Part of a small language model's weights.
Architecture: RMSNorm before each block, rotary positions, no biases in attention or MLP, untied embeddings.
Each number is 128 + 24 x the weight over its row's rms, rounded and kept within 0 to 255. Layers, rows and columns count from 0. Numbers have three digits each. The size before them is the row's rms in percent of the matrix's.

# layer 5 MLP down (transposed), 512x192, rms 0.0577, rows 24-72, columns 96-191
093:157134150138132140160128122137137113107109155118120139119092130107139117115142128144112125135138097097103119095126148109100144146098139149115118158123086170199161123148154103135138105140094131130150076152082122130100131120129137147136142114125143162087081131075128053084114109100166084146
109:125121148133124114115151111108178132157088125154125135112134096104118147080086089153130113138128149118151122060108132154172144152155146120111155154116109163161132119132098108205111115129143114122111144102140180145089123109111079131133125149120168098140146160116099116131088159124113089147
101:151116168101116158106191128084159087102097129107120150091137099129121173116128118080104137152126118105131133128153111092138126142107130158108131128118149145149164116128128090157131118133125127109187185154155150124152135118148118110127167118130127132142161096150104172159108119105102167151
100:110138097103128141115177105193112161139106143142124137111141161128175138105169142134140144122126105161119112134137144113140151122107144099135197132205147136112135125115110161087111131134140153134142152136108135182155129127075140159202118131156116136105124133170133111149154102133119149124
104:112152079091123145139122150140155159081112136119145096146115136122115086108144097142190114130100154109106112115125109095126115139132146127136128136145098147129168112153145148121101070166145143136095109149139096146159075146116142132123125086159113130080128093157130153136129124123156100135
102:157108139164090095104107083136080165145111138148146094133121144158145065108153150122172108105121081131136139100143150114153141118141147143119126130145129072150140124119134155129114140095130137167129178150153117131153106133123120093141122124098090122088120095143140126119128134141145124134
096:135091119142103158122133149128146137120166095128152151175096138066135133117152124128163099106116164090130085164139165140140108161121136124168114142151147122118136150150136098076151161135134106125128127145168119108147103181161133099140133115176097144117134105149157093101142143082130132121
100:144133145120163150101104111143151104140161097101116132133122115102108128144126129110126159147152141133110136143109113116146179124156123172097153132139120148129157125083094185143106088125131096122155121173131112120162118070151126126152146140141179086128084167141070157154129115144133134141
106:137143134098154117115161143100105111134114105138080149109139134131133134100112126125126098133135150105107136156131152129119122111152152152153093073042140110132144168149121135121129108168164123096103123112154095085131122136132096159100146115172138167178125155129138140082156120121140106140
101:116149151126143082135087108095095128192115111151134142125136123117136102118137127089175124130145136137092161117127125113126154107143133105103166149176096086085167146154137154087105114103130130152160160117118125140149129123123122118086117130117105137168109148086156162165114112143103129116
101:067159122143131146145189173200134111143142119134150187084125136140122156136087091141117120097096106131132136119108111142122134126123114117141191121203127127153165131129090125106144137084133135092134149142135150099171117126165160156151171130124129125111133134132116139126095121141137158098
109:129147121121125118118186117068176113157146130164175112078127157125127112110148099103123108153134121142145186111086139134143154121109094126112132145129117095136125105114169106104135149134132161113148116124156154100129117155114119129169123140103146104145135100145160153109146156140118169145
103:118134140122152142066131112146130154144166155128089133119122137154105113134171127138157130154119087168111123128141144114139123154100133131084135126102119095102098153152156135108127147092093125105159182128150165120134142103136090144104154126141114160140129123082091161102083154132126107119
096:085098077139141163116126061172109133189078128125138118195169126147089090132109140117134147076132075158169150116134143136142147133135151121130150132160082148136110126143152117130151130123104122138115152121111123167093112129159116153143149095166130118135126123112108129149111122122117103111
101:140108148093130154145131095120139133114111132114157116144132109122115184140130147128132133141155145087142137148129155088121107167124132118109177151079157114141117113146139119140140113172127100136122126134123143150148124144132135152091166170157157141148141113121161122136103132086173143137
102:140091123106121097150125157019165084102100115106159099128128149121160122096145118095113106129097160167101136158125121128130139163131109141128059114017135141144139096131132150153082119118088117144140155150121077109148129109122126146120085088149112117115115124147129141155129132158141094132
098:087137109101114140076153119136087116153110139097166121133119141171139138122147171098159108126143130135145148149118121099146102112109106122129115112154106137128126142137112128175068120121080107126120133162124103109124115166155092101176141154127143113126172082122148152093118119090134124060
101:167122106120113139139079100172121137123129164098145142073092114163102138115148152122119121117130121153088094096123110128118138117119145151107136111169158090153118132123068129172134136150113128128143145087121162138128114122164181124077124124127139175098174102142134146123148094136105163112
099:116170121113095122079157107122119163083115091152100128105148143162116151120144166167177121145135128121098094125130073157128134156110126142166132146141093128162126147140177141087144104105119150108104142088138167131115125157123110087109123182123135160143127156141148146166158089166153116117
102:131188116107085139134124129133118108134122132135146099113096099162148139154177130110118135130137118101109145110146124084127147075110120163128109112146127134088133165132133142201137138124137139124102146168103133134109153117126096128112134195147129090175152114133078171156156114142101103118
100:072125138138149135158160139186143140120158135127128153120134138131152137123120080155149152129141132108115130117117157150158152126099114126141167191115119107153115168086104120093120099124097152180128139141107095102143141086122170158112158073152096116162092102131136111146115129085154116166
100:159131140157141125115112128130103105125155148112101173126158136113118124137127165138166095114098130131062141142131164154133101156089126143132114131116200141110132187137116171152095140098154092148108126163161139105131163130145156123109099106150171113108134150122118113190156084133126116169
103:080123119136113128128159094168160149098137156128061099145113123100111142144091145194130115139131110151117095145128121105112080133143121104118089102126092128168158100121125154119137141094131102132136107134086095113150161152136060120093117120132186157099161133119116112116158129153062098090
095:112098090191119150089117091165115163128098106097142124123163136116130147095109136117145111134137114149139119115127113169107143134072132125118167129179113091127114103138136109153129168131132148146125166117146174134198111137108092138089168136146112129121144111134139092087120109096153146104
101:105104099117100134138110107107121157093083130093173088139111099134124112075129111114125085148131124124133137114133147148150114111152133175125061133123123107145144151130118146152136122115138114122072134138139136106097120128113111094122141107076093100108149114120110161096071133109132140132
101:144165112162143108088107127136188108147147116179103109133172121110170126167125105149174138111165132134147138121137184139118114096133130142141106104110114081089141124150101118123131138134130150108134114126119139083116152116175140148114168145148110116123182141112142109152121115135072152119
111:161125130122128144085163161196125137156134097138106125125151114162184118155098085161109158122131146097172110155148171143114162107117136154123143128202146120151153120111133114103140156144144158117111105108092137141146147089149161138111143131168127112164183127157131134112186155143111108139
099:110089180095130103093103137094157189172103100112124118092106103118121120136129134139142111129155127108132118147134130119112128134128153130129102130100074101129115112131137087107131085140171201114119063130130155126132123146149126117160142102101131143156138116145143121145149151154065132092
102:101143103125181122115171144108172148133122097168087140118128092122117156100166103137174139136134115132099113122138117110121172128099114106084165160113117112102094149153141101100148150110173161100139130143103153150103124126090082116130153165191103109127125122148135136148137091116130124147
101:131172153135134118173135122135137145102140096117125139118110103134139121132119154103120116167106120150112118167135124049123149129116137117172129140159152114152131119135099131135073125156148146155088121101127067151137152144153163111139141097147114159113129101135120111123128130168084074169
097:105135138142127167150142103090116150148121107145116158158106109105202130129170110117131128127112155086140146137129116084166121125106091110096135130082118146131125126169091092133143118143093115099148157130119111109152148162147111167135149079172130167159104146188098135142092133157135108103
101:134126141110137172108164124023135138152114136079108153160093127110129134137137120155136110119118143121093138109143128141168107126108095081107115126022136102111072153156116092103104153166152134100141118135150130105098135150132115170169147162136126129169117117163081145145141151126116119127
098:188126099133099143118152135056155125136123114141140116099098139089136139098161120126112133138104133136130106137124114150152149136152176160117090125043130091109151100140164120163131133139180094098125146152155112141127119128102096141128129106122142115138144105139099125171106105135122130166
095:130137103130105137137139136073078131110149150122107120155136158111137101149117142112138095122071157132153118134150121107160134125131105147122112149127143187114126117131179084109133099134108081157135141100096138146130174162126133115123092116125122106141099113124124144155148143168107131137
098:162154084120127090118108138151110134191140121109186153146120126112157097160109103139166094105170169123107152126140161121144129157155112141142118147184146134111155129119116159126105124176155137149143142130159180126133113120137139115100095155148117115161139130101174129113121145172199112109
095:066090126159122091151146128137129117092114127135086048120127160123132175119128159103111139137114120192158132163129099129130106122147159080106091156066171142114100151146163153120124143135112187114156144105108113074167086115129108139151145125114130110119100122159169117136137111120112157135
102:144130120095096143174130087054139135139128117151092118124111108147125150101111132149114102139134141105093161169143170112106113109114113153111066111050120161142121077133109104158120100078118148107104131138092099145125146123156146131126112102113150178123085144140100088160130162141151122123
102:202123164136129158155124126144150143137139143101112139166098091116139095152118095162125168137160114111143113097167140149184159121126109128147182123178098105113132079141103112079139126176133150109146144123124118131139126118146168157090133135164155124146133082164150088164139142166141105140
099:081139098114138093153094097145129148142113097110131141106118120180105163163139092164176164122127145133125139146090195139104163116134166158185165110184142144112133147146143137112106153079110136140109138119151163128154155103142188157144129197138158148118122097128154143138129148142132136114
103:075142113093109125139156147197118143158123103150124157118127130109108083118120147122173114112133139125147105139148067122183148099125127086123203128253113107157113117121114104149145137149115118121132124172114174137168115138091123147132129152152109110149124106132119123110143148146145111107
102:151121138135122138137120110188138142110161090121177149141165146163133112102161083110127161124179121136142173128165127155141123107102108154114077162147114122109123091127113102128137172121125104153131132105085119142122150135151120110105125142169134096154117143132138109129155116162141154139
100:123125118142138088131083131178150173135133122118097094107120095137096141142140082111131105074157110099085130166143104180131123130135123104151129132174098127070156156139128122077114116106141138116107154136089102116137118125142132114095143090163157145140134131099133100151114118161116119146
099:143123122153131138110100128129119156158077124172106108126135133163096121124122154153105127095186152133139122121175154124133140117148130100145132102109109083085111131105101130117194141136131113144180107083105128135107106199115135151127130128155146133123149134094165115149143124165098098130
102:079101113107109164093141112158134119094158126110104111120121131154123137147121122100173142148141100127132153092136090166158124138114117120117114109185144166165141111109125074146161130140140150124132133153119120122079154168104139114134124178119149121138112112161103130157124099141073106091
102:094136129150128127136148134202107120121138143145128152143103116196173099140123085121139145122120116094137109067122138143138106151136126143149186142220127122174098149103121120139142127125121096140158122094102161137107110135126138144098125093116103114103139112160098124133106134106095163114
106:085111106124086145108139155165106092162149137134170108102114137113103094115133138135110137146117135092095137120163136130119118112145118141131121119145080179112150163146082085165108155134125197134149081140153128117142132123114079175152103134150139169161089162074103154101083132137157156097
100:099147117155120150136137130105144111114109117146161101101163143137171146155149113133108128146147094135129147110111133152132122160077112123133093116125157155119150092125131125147145154131078111140143093131123102123120103149118126160189081155103134075135091156161119129130121129117085143115
102:160110126114145132165163076100131101158143181125112142124087156119132119130186151101126137115130160140137107157150155146122146135079147120123138125142117082115093097096101081134090158136153091117139108115115152152143134131074158140124133127108143148125131140152128177139118112137131132118
094:147123105174152145120117097096133144131101116162084162128172147155153155155135157132129108125126124154145143130124167136140140153139131134121104168083145124110094144144127147102158104068132149118154143127090129138138145160093146129099116100115119157168112144106156122111123116146146109083
# layer 5 MLP gate, 512x192, rms 0.0689, rows 25-72, columns 96-191
106:143124161097136126131145118141141132156176139098144178097096146115088134149169186070153131110128126159105163088154145103151166121138152105121142117130119111133132081120123133154125119125142117142131146161090125112122153118178131135134140151165125134144138067111141140120115178127116111145
100:138157135077047134115142111111098143169133118125124129081112147096139116104123130131130139126145152129138152132147120096116099119146089085089130123134164146146173114137126126176121107171168139137089183127123155127117130119087162147118092145135091161147130154131133092154170152113180136147
099:119149093116117108140103130090115092120121085140131140104046109138136073128139180125114118094094111126116146127153161140140147177110165094133123129127142137139096086090108136161145154098105128102143117148116155132111148101167164115116103144145095102140140113128131145122152168105115114117
102:137116161129128163118138141108137097105123104088089149091090098118118111125096081116151109102149107117121072123139116124109132144127120124083082096141092176101166147120115121151150081121118131093095148122128131107145124152127100146141128096104178172159185102122146148140108155097136132116
105:116105130146149138089133125111151121089128172132121126134110145122150134130166131123115162125124175128138178156163129085133100121133064136097101084120092163115147170134118122129132091154133097160156097143075133148158096090070124137115167155136119112117131101116124162124163096164186138153
094:117171116140155129068148129145169123126156127116147144127132093125090160147101144073143143091126118088111151121104125132166111158158129120127141137119122189133141123152107150123079130126122132144142176091128111125141144144148111114081107133094061110088160133125122115083180166082122130116
098:181166131132106143132103134139125147112166154122116121165132110146084133129128132114116118124077187106100148119149055119085154128127134144133119119126106132139144126120111121133150165072114170119173114142132100100152175150121150117135143093139117117128121149081097131107165160127117141140
104:103145164132146104088125096095156124104142121098125138111139110144151105133128132120102161115130129109135113149147152158104123132136105148125127121115158155090172146122166107155143098175141154118091109090107136115137176139135098140147092125224132162171124118139127133068133146143156102150
096:141105166090118125122144131112180145076111125134172139137111129112125120139129128173127104095134154107124109115103124086095149131146104073080141100111125138144125083121091135162110142155131161144128111158111119135142130139118116115169165164097131120132123131144080128079154074161141094124
099:129131147107070153161124155131114138158121143122127135163117099129073093121154104116141102107081166153135117143151118142142151085149139128107129106145102156150137153142183160165141123089150158109127137098156099109111144150107139134166130097133112136119170114128127167127112148117130096097
113:131129122091137198104110124096151071122128150152129136147106096117161133146095134154100144155098143110105093139114135139135124127122158135093148116082076149160141125169145191144127117084088111089127126139141130143110114137137175143126137118132134143129175136116136151099114131105118110161
110:169135174158151117100153097150148118087120169136150156149119094101127156114131155136111116143074158110098094134119129121091163104173141160104143134126143097123119139136143146139125128148130131108082130121079118119174135093112146114144123107119105179114118103122182139146139156119092139090
097:161148144131136159117133126092158126074124154080129163133098141148136147124071161123138131088138110119099111159121093100067129104122126119122131097107106133147159112147088143122160139152151101118139130115101104075148134133109093173154119114135097127122086134127122148125132138100159113145
106:138113151110138136121103128127129132152098122204147106106141111133129141132101126125147131165138159151122133121103127121143154118148148148144150108086178111122194133184139134170110141117128093110169127103146108130174140111156140156166135164150110109139138140157135138125125108112145099110
095:141121108128114135119099136110117132118095137097133129074130135128128106135118142091113111120124095185117142129157142137108135083139126131131152093114137140078127164126161139110169117150127075105154180164096145074103142085073166162122095138115105129173152148126107101131131163149157136120
097:122136169138156120145156135117124149103137143133132168136094071116069121144106136091117194155162115148176129147115141120078148125132164097128068126135105100132159144110133123139183117124140072141112143144159114122113123134138166123162067109113142100112153120096097175131140163075133129135
106:160140143127086145082091134116130140103118140102123168086115103170119157145126103133096129108138135127097117117114131088137150081140162122121175119112116109118152136111131147117171148128145117099143098136084141109129136120141141139150123121128165076116125089122110156158141119150108115134
094:136120134121095104128117103112148127138099155154152182104120154096098124136107112077091146126113117118134137090077155145115141132133121117136116187113131131168125134160145139127167114157179109091137095182134107177118119134180155175131108152146123124147178118168139104140104121144105128138
095:120159113131153115128118147142102158113140132090137109158147144164114150138139138134177112118106164105107163135121063158132129118115086109139173135151120154150165165142144140153137098155116111143128079119142106113118147112146135116158131140188109123150159104137096133140106120096113140103
098:137110122146107144112128068112131111112161154132126118160133098167126114088103151179127120136101110102108119100133112143102160121097117105113132126127098109135166151112108150117118159103134154136129131116159095118165110123146132148104128104134127192157138144159130140122099096122133141107
102:132096086090119100132118113112136118121131140120099092130122082101152083127140098097107135162144141149091099139117150099153157157133084123137138123108134089115154115149120100176103097117144145151144114176104139146111137129098126109137097147125155129124113147114143139099115164104148189102
101:170181115101101167159134121128139101112112144074129166125079130189153100135131134085104124075114128137124121126144104117125120121105095127117100114119109099115160119127096137162166144108090104178113074112105124127096154130109113139136125152101113103136131101105115151171135105144108167101
095:164116140099130105168127109105168095084155144170122104133143126121160129098111155151100126091111162121097125152135150106069148146139093128104108112117141145122103135189158104136155106074092124101106077196099129127113130142093155174127132124126122125135130134153161151128124110113145128124
098:130156146131133157168109166116114124096134103115134140148127093177141162116130102125131090150114124134126136124123115110123172124135151133179154138125158169139135106148158099133138120131134170122080089114121119128147095140135195062153095132147108134143135118080145138116134156094153148123
104:124155126076121120131121140130134130116116138125143159117130140124090088126140162144086131093107168160129115139144139127143147133166121095074122095109149124112144104155142111124153139089098134124107088134069062130124095107165132140100134133133115152110183146132137132121142105118134150153
105:121156115122118129101157151116139123114139130094120126137130113144128101123090179151118133141130124123084097190110122143147118107207117109137166084125155103100163147144154139117079112108109112155168137131133151190105170135081132095145131136153081113169107138159082129101138133137130135136
099:132144157111107135139142087114187101101133138126128137120094116144121139119115123119142143093115161122127152124138093096108126066117108111112145125125198158099125118126083130145092135144127125113148103142117075164167129081135107156076115161122111108136123087092098122156125159153119140140
097:162132153139129129087141128084136105123117127177140156136098143164110159125122090182113159120163179141156106145150117124126105140150085138130135131127139080154130140156119117140129123118126114103141135082124122142106125154095141137131114146156135134120153137157123128080142146135096082138
097:140138159094117093126104100116128099094090132131165148092093078141117093100145079078102115125085145146136168116137074119151111144182156154133096122127122134125168129152154144140130159132120170142150115143133131123140207147151096175118094143138137116142108102121122161133095150117102093125
096:143163134131097149138136147129156104123099136148131118133128114108115163133119112148177181156134170122123101144104088086134118135116086143165139130121157157139165143153129173105096141127137111143163150137123123142164113162129086131151109133142141137128140140155153114117132106155141122143
098:129120111092138155125117122156131129145120111167141148162180116111143123108152148141143121180106113174114118119077131105112143080159159101114108157149157140116145123135139098147105111107161154111140131159120105120127102146150111093105103090135132111095164167106144140105152137163124099131
103:185150144091124109122141134094167155118113156149127106144122169140132141135100148135146119113112124160110118153109144095130136142160132131147152150086093119133140108170101114168073126096125090134150136132075095097150150127108129137136130141089161131141164104124165153163114143113132129142
096:101188130123147145110143123128140112142099147127129127122132092109110143081077098156184144134124172104103125123109119110124131098114104134140120106128119134135163134129109184133124114101118120118108112096179111132138143108148102079153114154118095126177128168137166146138081108104143124120
093:129136092118139149125110096095145104109103133138146112097154141174067093112149136148122164130108159157094145106129144155144145065121139132125130130100122152105118148160120145129120113117151115123139128154103135080155126104113101064167125122166101126158125108074105146131126096103141149123
093:107139108125168125150106118141107132131103131144096160138134140158128151170100146086140144100128099165129123121098132148094093089133163157091124161143130137111104106103133134159126118135106089142151093147142120115122151116116158186132106129149137114096154081078122109149121137068130150157
101:136140152106086143153093131098119154115121127151078150158124142135118107140117128115163103147123108158121132125153106102172098167140128099103123102121164135085155166137151133159149143105102130110114131172122095147096171145141129143089125100149154149142136110140133141089104145072111140141
102:088109136114142142106136118103114131108156137158132136114156140157139162105109115135132092123090124124131129130112117113100102119137159069118131121115141130165176140120135164114156102123113134124129094134091124149151136101130120123133139138160088115155141172156141124127141135131147167111
096:142171195067084117138123121118158134121113132100120124167150121132130104133157156160123129132195083136118129164140147092071121132131093085104122129137174123096132152149139131183130170151154147065137101128129141143122142145137129143140122157134158099093133120139087149107134112085112126089
093:161135115145115092119087120099143136087126183121116170145116099182134172110129109084141178104134139146118115152146121159120146123119156130127089178108109138165113119114135107195080128147179135090109116103106118119060138075150130116152110111132119134094120150148105124118131125128103113139
105:145165148099109096122168138113119111154121133085129147131088126138137141100135152094152128155108122154076117169111090082114124120176072110114150119122128155116187183118097170157121119159153109122132137150142081145144122127135098088114145141112096158135155081104114122139137153153159099092
102:129116130109087133136123137094123141084066145104143168150130149142066133132148121149118131128103155118128109149134152113159130152205119129174122113129125140101132128162136120144157126105147130103125165125098155122112111149114076130180106120134137133111151097137134128139141139118086097065
097:131141131103102136163129093138116101139121117171122132084066128144089110105127117146149148129145130105117119107142086124122148120123117148173126126108079137127132137115120099134164142164152111142130130160176151127144175125113137137182119137139144164152147117102127146151108144116091185109
101:109166124091142105135114121121124121123156113108119102115102149150098128098145123125155134134101110143129140149105165127112175145111109094156140127105126184083138091131132089182129110147112150137119100155152131124097160145126123131159172150160132130156091076109167109191149111152122117137
098:184142126131137152130129152117168120100108127127106131118137145061114160121145137111112150151107141129130143111162123119091182075110129114128111078114163158085103154098164134145132109159126131097139126134122166133100104096088122143148126156135153166124112132083088115085144128141144098117
103:120148149111138164161142117098115115122084152086149105133139132119114107140135127110131134137148094182098116149129154130145148159138100167086113159131137146112137128123125120147177122139091085096136128111123123155138151087147098106110096146137160122126104124095159140116087144112123112129
101:132140108114128125100108093138121126161143139107132130114114110121139144099143144100103079147091162100120135098100142125089118157167127092160138168146163110144173117134125089156143108168130159152103098129134101145162123152185123054111159134153113131155141119110119129103135143140163105168
103:093138109081139155153157128126142115112123111110140171082107123085083143114115165143166134129129145127145120121111154148162152120179095146140135111128135112160134107106128185117137118119118127123115115101129136185145139150113102116113138132132153150106117124068144171147103139136144070140
100:162142092136087129122148133139149136148127150121102153114129095111119126078131143108147145148121121184148101090047140125106114155110107132099127094115164109159111145130168142173130129121134088135147134180136095130138120107105133143098125068122121140122158128153120137091186144088132143113
# layer 5 MLP up, 512x192, rms 0.0659, rows 25-72, columns 96-191
109:145132105114124127130094120122131135114130140096130128093129121145062161089125124114117131177130142145161090088132145124091109141119149107126157166140118100093087119131121116123124116134127148159106110123120154115091124121143115081118137145128123167113157148112121084158122138136109170098
101:091080136101131128168135166155127078125136145118102168113119139124158136144140160117156129116104157092121058130118132131104139103121149081117118112136137134115122098127079120135134140104148184154101104134122135150168088128136134100164137150147135153102123119151135089150110157117117098152
096:160135100098116104109121159088146119120111110160120104115112141138121109098166108176111130103095123126117145135102136111137158106136156168124156141138130142108136131123127112124131180121101118109140114131116119145149123103079165127093134143141145096146147118134141151132183133118084137083
102:151110095106152151154114126112121163147119144140091126134149137160123138131128130127143143151123112133134128141119152106186130117138131121151101144131113073126075126145123196158139140139163089183113116117090093153129154132116139132078145123126148156120118156112190105155135141166133096132
102:111136125140144128106072173127108103120113148116159095079140131124138125140118096149162122179137132128083130090117128132152081108099141103088145093153126202092122149100149107124074138134163156135130115107141169141137156115152078121116118143134112116151106162139103108145110167131132123113
099:121138165105126111148099086135175149107135088138079129112121185135144120124170116124157104138104175078114097151136089084147153146152134101122135159111127121141102136085146108151150141140144152109174148150176139104149138116149118151129144130165150106132161160112141152152142135137158129151
103:121119171173113081131154117116166163140090141139173117087130128094110163068167139095124092119124127134140146110150116125107106133173127124104108112129083111160131129085140142146131108151156144138147132116136098144111077151137163165118094100126103109128110166124120121124133114138154105123
106:146111117125134153142099141120128095157086151115165136116127095083150118100112129073113100145157149104082141133150122120090151144125119120127164153131097145123160098159111116132151170111086141127093119152121101170162111095130098145117130085107101185132134098107128160121094119087107153102
099:158121178121122185148128166103107130120135113111120141103121080106151081136135094105124150084113104127120130146148146145109170136128141152093169144137140119151112106114135084110160130083064082142159084140098088096130143128142123150117112121114127117108085105102108150124154106135143125131
095:119126137106135113108131152144123138108094161116143116208102132151118155155102130118139097149118143121141108113167122114125146101130140140107152151106150107112122127130192121098132179144140120148155139129147112130142096129116143081085111139117147145122131124163114128155099146151152189129
107:126099133144153106104139104099137124162165138117171119103116101155130129147110098148147189137118135099099105159083158148153107142118105173129165148102148135126201115126110156148130112107154128127159106134100156137151109105114112109116143157162116071162125112148108142156171177124136074133
107:124117171123170139106112124131161114146164144133092103087113131099104148127176145145128197096159105170086128141089124115115088160144135140111156073093117114089101123088124160121151123134112149128142135098105114125124129115090141137123127146139137097115144141117102156124161147131139162132
093:124079128129130145121111127122165143068117158106146146121120137147129146167119142138153135113157169104079116171147121115108135113111140161107133112135138116138145124128078179106098170153124069136150137104118134108169088118128132152126152131096125095104090101151120149140118158151142085124
104:118117119153122162139138086121140121155132174108135138082105099102111103125088144122122138141156108151108164153079126126116102147126099114131144095130105105098159110136137109162093092097111151131160138136155133141141145116168131104143164132142114132129135082132087134089097117116137118123
097:154146111131108096124101156136118140147144113095126108145151080182146136150143194140087144146109098072175136126130100103109194143109140137147130131144130113141116105101125119125130146104120137170127137149153145171164109107143155112163092101174130144128143132156170093167122129149141110117
099:109154135150144157142134124129116117134093114062127137123174122097094108119093158125109125092128100122165110148109135149134125141138168107176118144133145138133119138117111187192137132104115102130126109100103123151093093155132143176125098120113171140168134183126160137129126153120144137097
103:150166157100108112144130120115144145142084090103152117118150149111135148092110136141132105156127158112093134120133095148111112115159085122121168153136146137114143113120142146122096140149131123106106111157109106131179094107149077149107145133151146143133125102088124173109135148154136148089
099:126096123154154120116154145149140142159139123115085105166127121133113133142132111104121124129104166136170109113139116125143102130137024146124146091118101096142126112141093130110147130146120144143083145108092182102102161109107106149098132100127108119103139111169130124145134084095158102131
101:155138108078122133128112138110133122116173130143095109087151142096103147112116148128163139148100145108073150106150094088107145153147146152162082169099178145101115130118167113192117106108128140119164113116143099136129165107142120143143137136129174110132122143113148097101100099142127102122
097:113120141127159169116159084154143122084139183139164122173124135151093083137105126143058153155129078149150147118162109100126125149119132136109108137139144143131136121172150125154159139134106087113134108157129124155123098125138139134136128088171099138113090093127140143096132099124110172146
101:111162150158119130098133102112101109134077105151174124092155151162144133112086116154147128113101090133145116137126148108087148132126154128155141144144158114143138132117121137083142156121127135156147160120112138097136151162123136122116104133102132099122155061115129151105194113123078119131
102:150109129166105097168152101136165110125136156142106113131114099136091130109128177078131193119143110104160114147119124128120095096096141102153134124146106155155154149122158154091108101160103099100113131100143131152138065131140124174108166119169129123140121160129102118140118121151148167087
097:106106179125095121147108107115147115128114134164130122196083133112152127138127101129075141131142152151110113145126146062115159128128103115125120143134111121123131122110111120093154178120129116098130117170111129120118113170133110142090103113143089119146138141126148139139149164150071150095
100:147090138102114154148092142099117132123123100157147110143166152127154113112130136099147134121150126155132122088119143107114163140116106110084129082113140165112156115130137125145125133119155090136135132145132130113082137175127116137138151160121137111106143118133093132095074134097183087107
100:084148079140117110156127140109145130131115129189123168165105119109100137112148172173144111146100123107128153134149153136105121130128108130169139105112118103165113128113075137105121143136103104110124147101112127142119147107167123121147115118120125129158131125125125109117192132141094194096
108:164163115100120171167164154145143066131160117134129116111123132106116114135140129134112112124115114115113108151116153113186121076153105152198158134150174131113142111134105129144073145129120139167185133125125132142123171107151173104133105168137119082143135126104113128112111108164131105126
101:153151132158128124135106111126099167103152117171146140076145115087160117098131172169153086148123177139090149109081094125092045125141134091084114144100120121141127123095080141157118123100128145126131140135113131123135199148124082127109093115120128131180144097128116129115153140085148132149
099:105110133161135149141115089135121135162139106120111106139125135141154163100141207141112182126093167128125111163139117137116113125141104104083155153121094124161101095131151175136142110103154149111157112144161124137138049102154113151111130149153135125150113105167133166163137150156120118140
103:122109148119114177119130124118131157136143123157119134170146136124137146137094113130126158186180119152119120154136152139134130082110092121150118140145133078127134147147132159105070146143148097133163175111114101142112130133125093102143119177157108134089115129125122126099123119092135154083
098:113121112142148120123121099155086144137147139160110122099086089127131176187161150127160155180076135105167106133139138169179125110115144112136120158123142110107107080117137149129145088121171148180126127165095130101126112130124105132146141132167136088147090110127151123174139140130137101128
096:140144128123136153137200124103098121132111140156088132118134158157156133114088131103138180121143113120112126134150164142135135123123161138132107120104131100124178161130108170104126128124142112134143154117117177109148108132154130120157106168072099132128084107145127079137142086087125131109
099:098148120160179100078128128135118126122114132119093105137097115126114168139103145171103144125124119155201151104121103120152104147126146142095135096110127139130114135103123115090147098150095107097142155136129153103112130153117132171154134132135142145137111118121096134104146127105127107151
099:148199148140103115154101121105120090121116102120143101135162150148135110153129129157101103110115131115137133114098131135136139112099173094152145155148110140103137138100132105106158146123115129166107108102109137092125056103134175148154112099143157098108116095130114102116084115130095151127
101:147137133136156140116115107127154110146117119129173114136150131109113129138107108117087116104155129080137120141095131120127102134129136168153089094138113135120146126127134126145116146116168113086111105060128135085112163146139161158149166148141099112119155134145077117129104098119118157136
097:092156118134113165136176122126106131125132115072134110110132122137119096103158131108112126155115142093126138121109127139136145135162132139151160127164146096160141114125123131101175144140089178123105104144154161156120166155139161066103128149139099135115126165131111125164124118141161085128
100:164106127168147105169147134129142132109078125130137088084108131133169139142157111147176119113080126131144127149106114164136142065130104139146130117159130151149133169085167145095133151143156124145095110147134137112136128107122130126133129136172128109096118182113173131188154103133137165109
103:078169116114130140112145115166120158180114079085144158162130118142126143107146128149136105108125122141147157104090169150102106126125112155184150133153151160138130150119113149108155133104071154131117091128138151169091164105183181125152112145140138133163133138167158132123154124148113138114
099:126127133140113145136134165149169152149162155123123106116165123172103120095179084106165162100146159147135129140127081149090100107124107129095095131148134104129128107166159168140159146082092148140095145136129107100097096124131129103147158125134066152098102131111132102148157179084116123093
105:133136134096094137151116142113148114094100158134160128147150149131137147150135116168150156105166134109091150140093143063138181140102158134116083140097108151153114085152153100167116145125136096137153134134133093097124106122107096126124120123158180123093140124166092127097161135147122146153
102:111154121144130104099147124128099073115181165085128098175113105133162133135109124100127119133116147105146090149134082111118136169135113149139141136144115155076147151133131152179136118150145116119123134145175097139153129120102116130104165138126145140147091090122104101118143141139184094149
102:052108163112069130158130148110152124121103112108135121122120146099113145120139127119108121175083146108127145145120101113122144142100156127117148113118104147139111130153133166123138162111154136139153129146139127158134106120122122166178129142129127133108140092101158103114066134123096127094
102:112092161114151124146110143114093105108147113085140113157136165095105139139147106141118116125116146134143094116128112115156132092113135172149116128152126133120153123095112142131101166103179153141129169124146109114110098094085147133171132133123132109118130149104139142071085133125133150089
103:143128133124163076114107131110130141108167119164161109107161089089113104130118149117104149122146125117127096149105127122129133163146117132132107122134097100126141105131112135166137121150094149173123106133167132107130126137110118089133096134123145120097103119173131177141152150078150136139
100:155132109130123104134122119171124137110105131146157114155150089126167106184118110111156088153149107115097151122137115125149153107102121115126155096162092139167114111097157100122107113131154109106120126128101188097088122112137124135113191160106136136129130113124089108069143143151156086110
106:071138115098081149120148139115138086123086087138186127145112140146089105140108157130165080087151138133096127158110176086113128125126135119151157123097113125177136114097105163115170119119142107143109122123144130131148105099155116140092128156115107178148094145139158095141090101152136116135
099:094107146131143087104140157119109156134104169177124135123144167113121151151152138087148106131152103134144146153136099101135137150115126164171103140120122157107077077131123131165138099113153144109160133115107134104170142110121143149099162098168138090138146149093142111117168152143156101144
103:094131093141152103162129157113135141131103131104142096109112081128139126123142169137094124097160152146111155141103178127145116125158111128135116148151127139142137144110110177135161125126100119125098155088133138149158102121171098124113099110157095169139122167101117137071126130069121096134
093:155136145098110087102138164120087110113133121112126099133128135182185172107113131123170119116080162101097095159158134144169136085124143155098154142143132123120090163134154122121141125136120158101115122146121152150137160139085130122127070133163107129166128103155133129157147173127150128130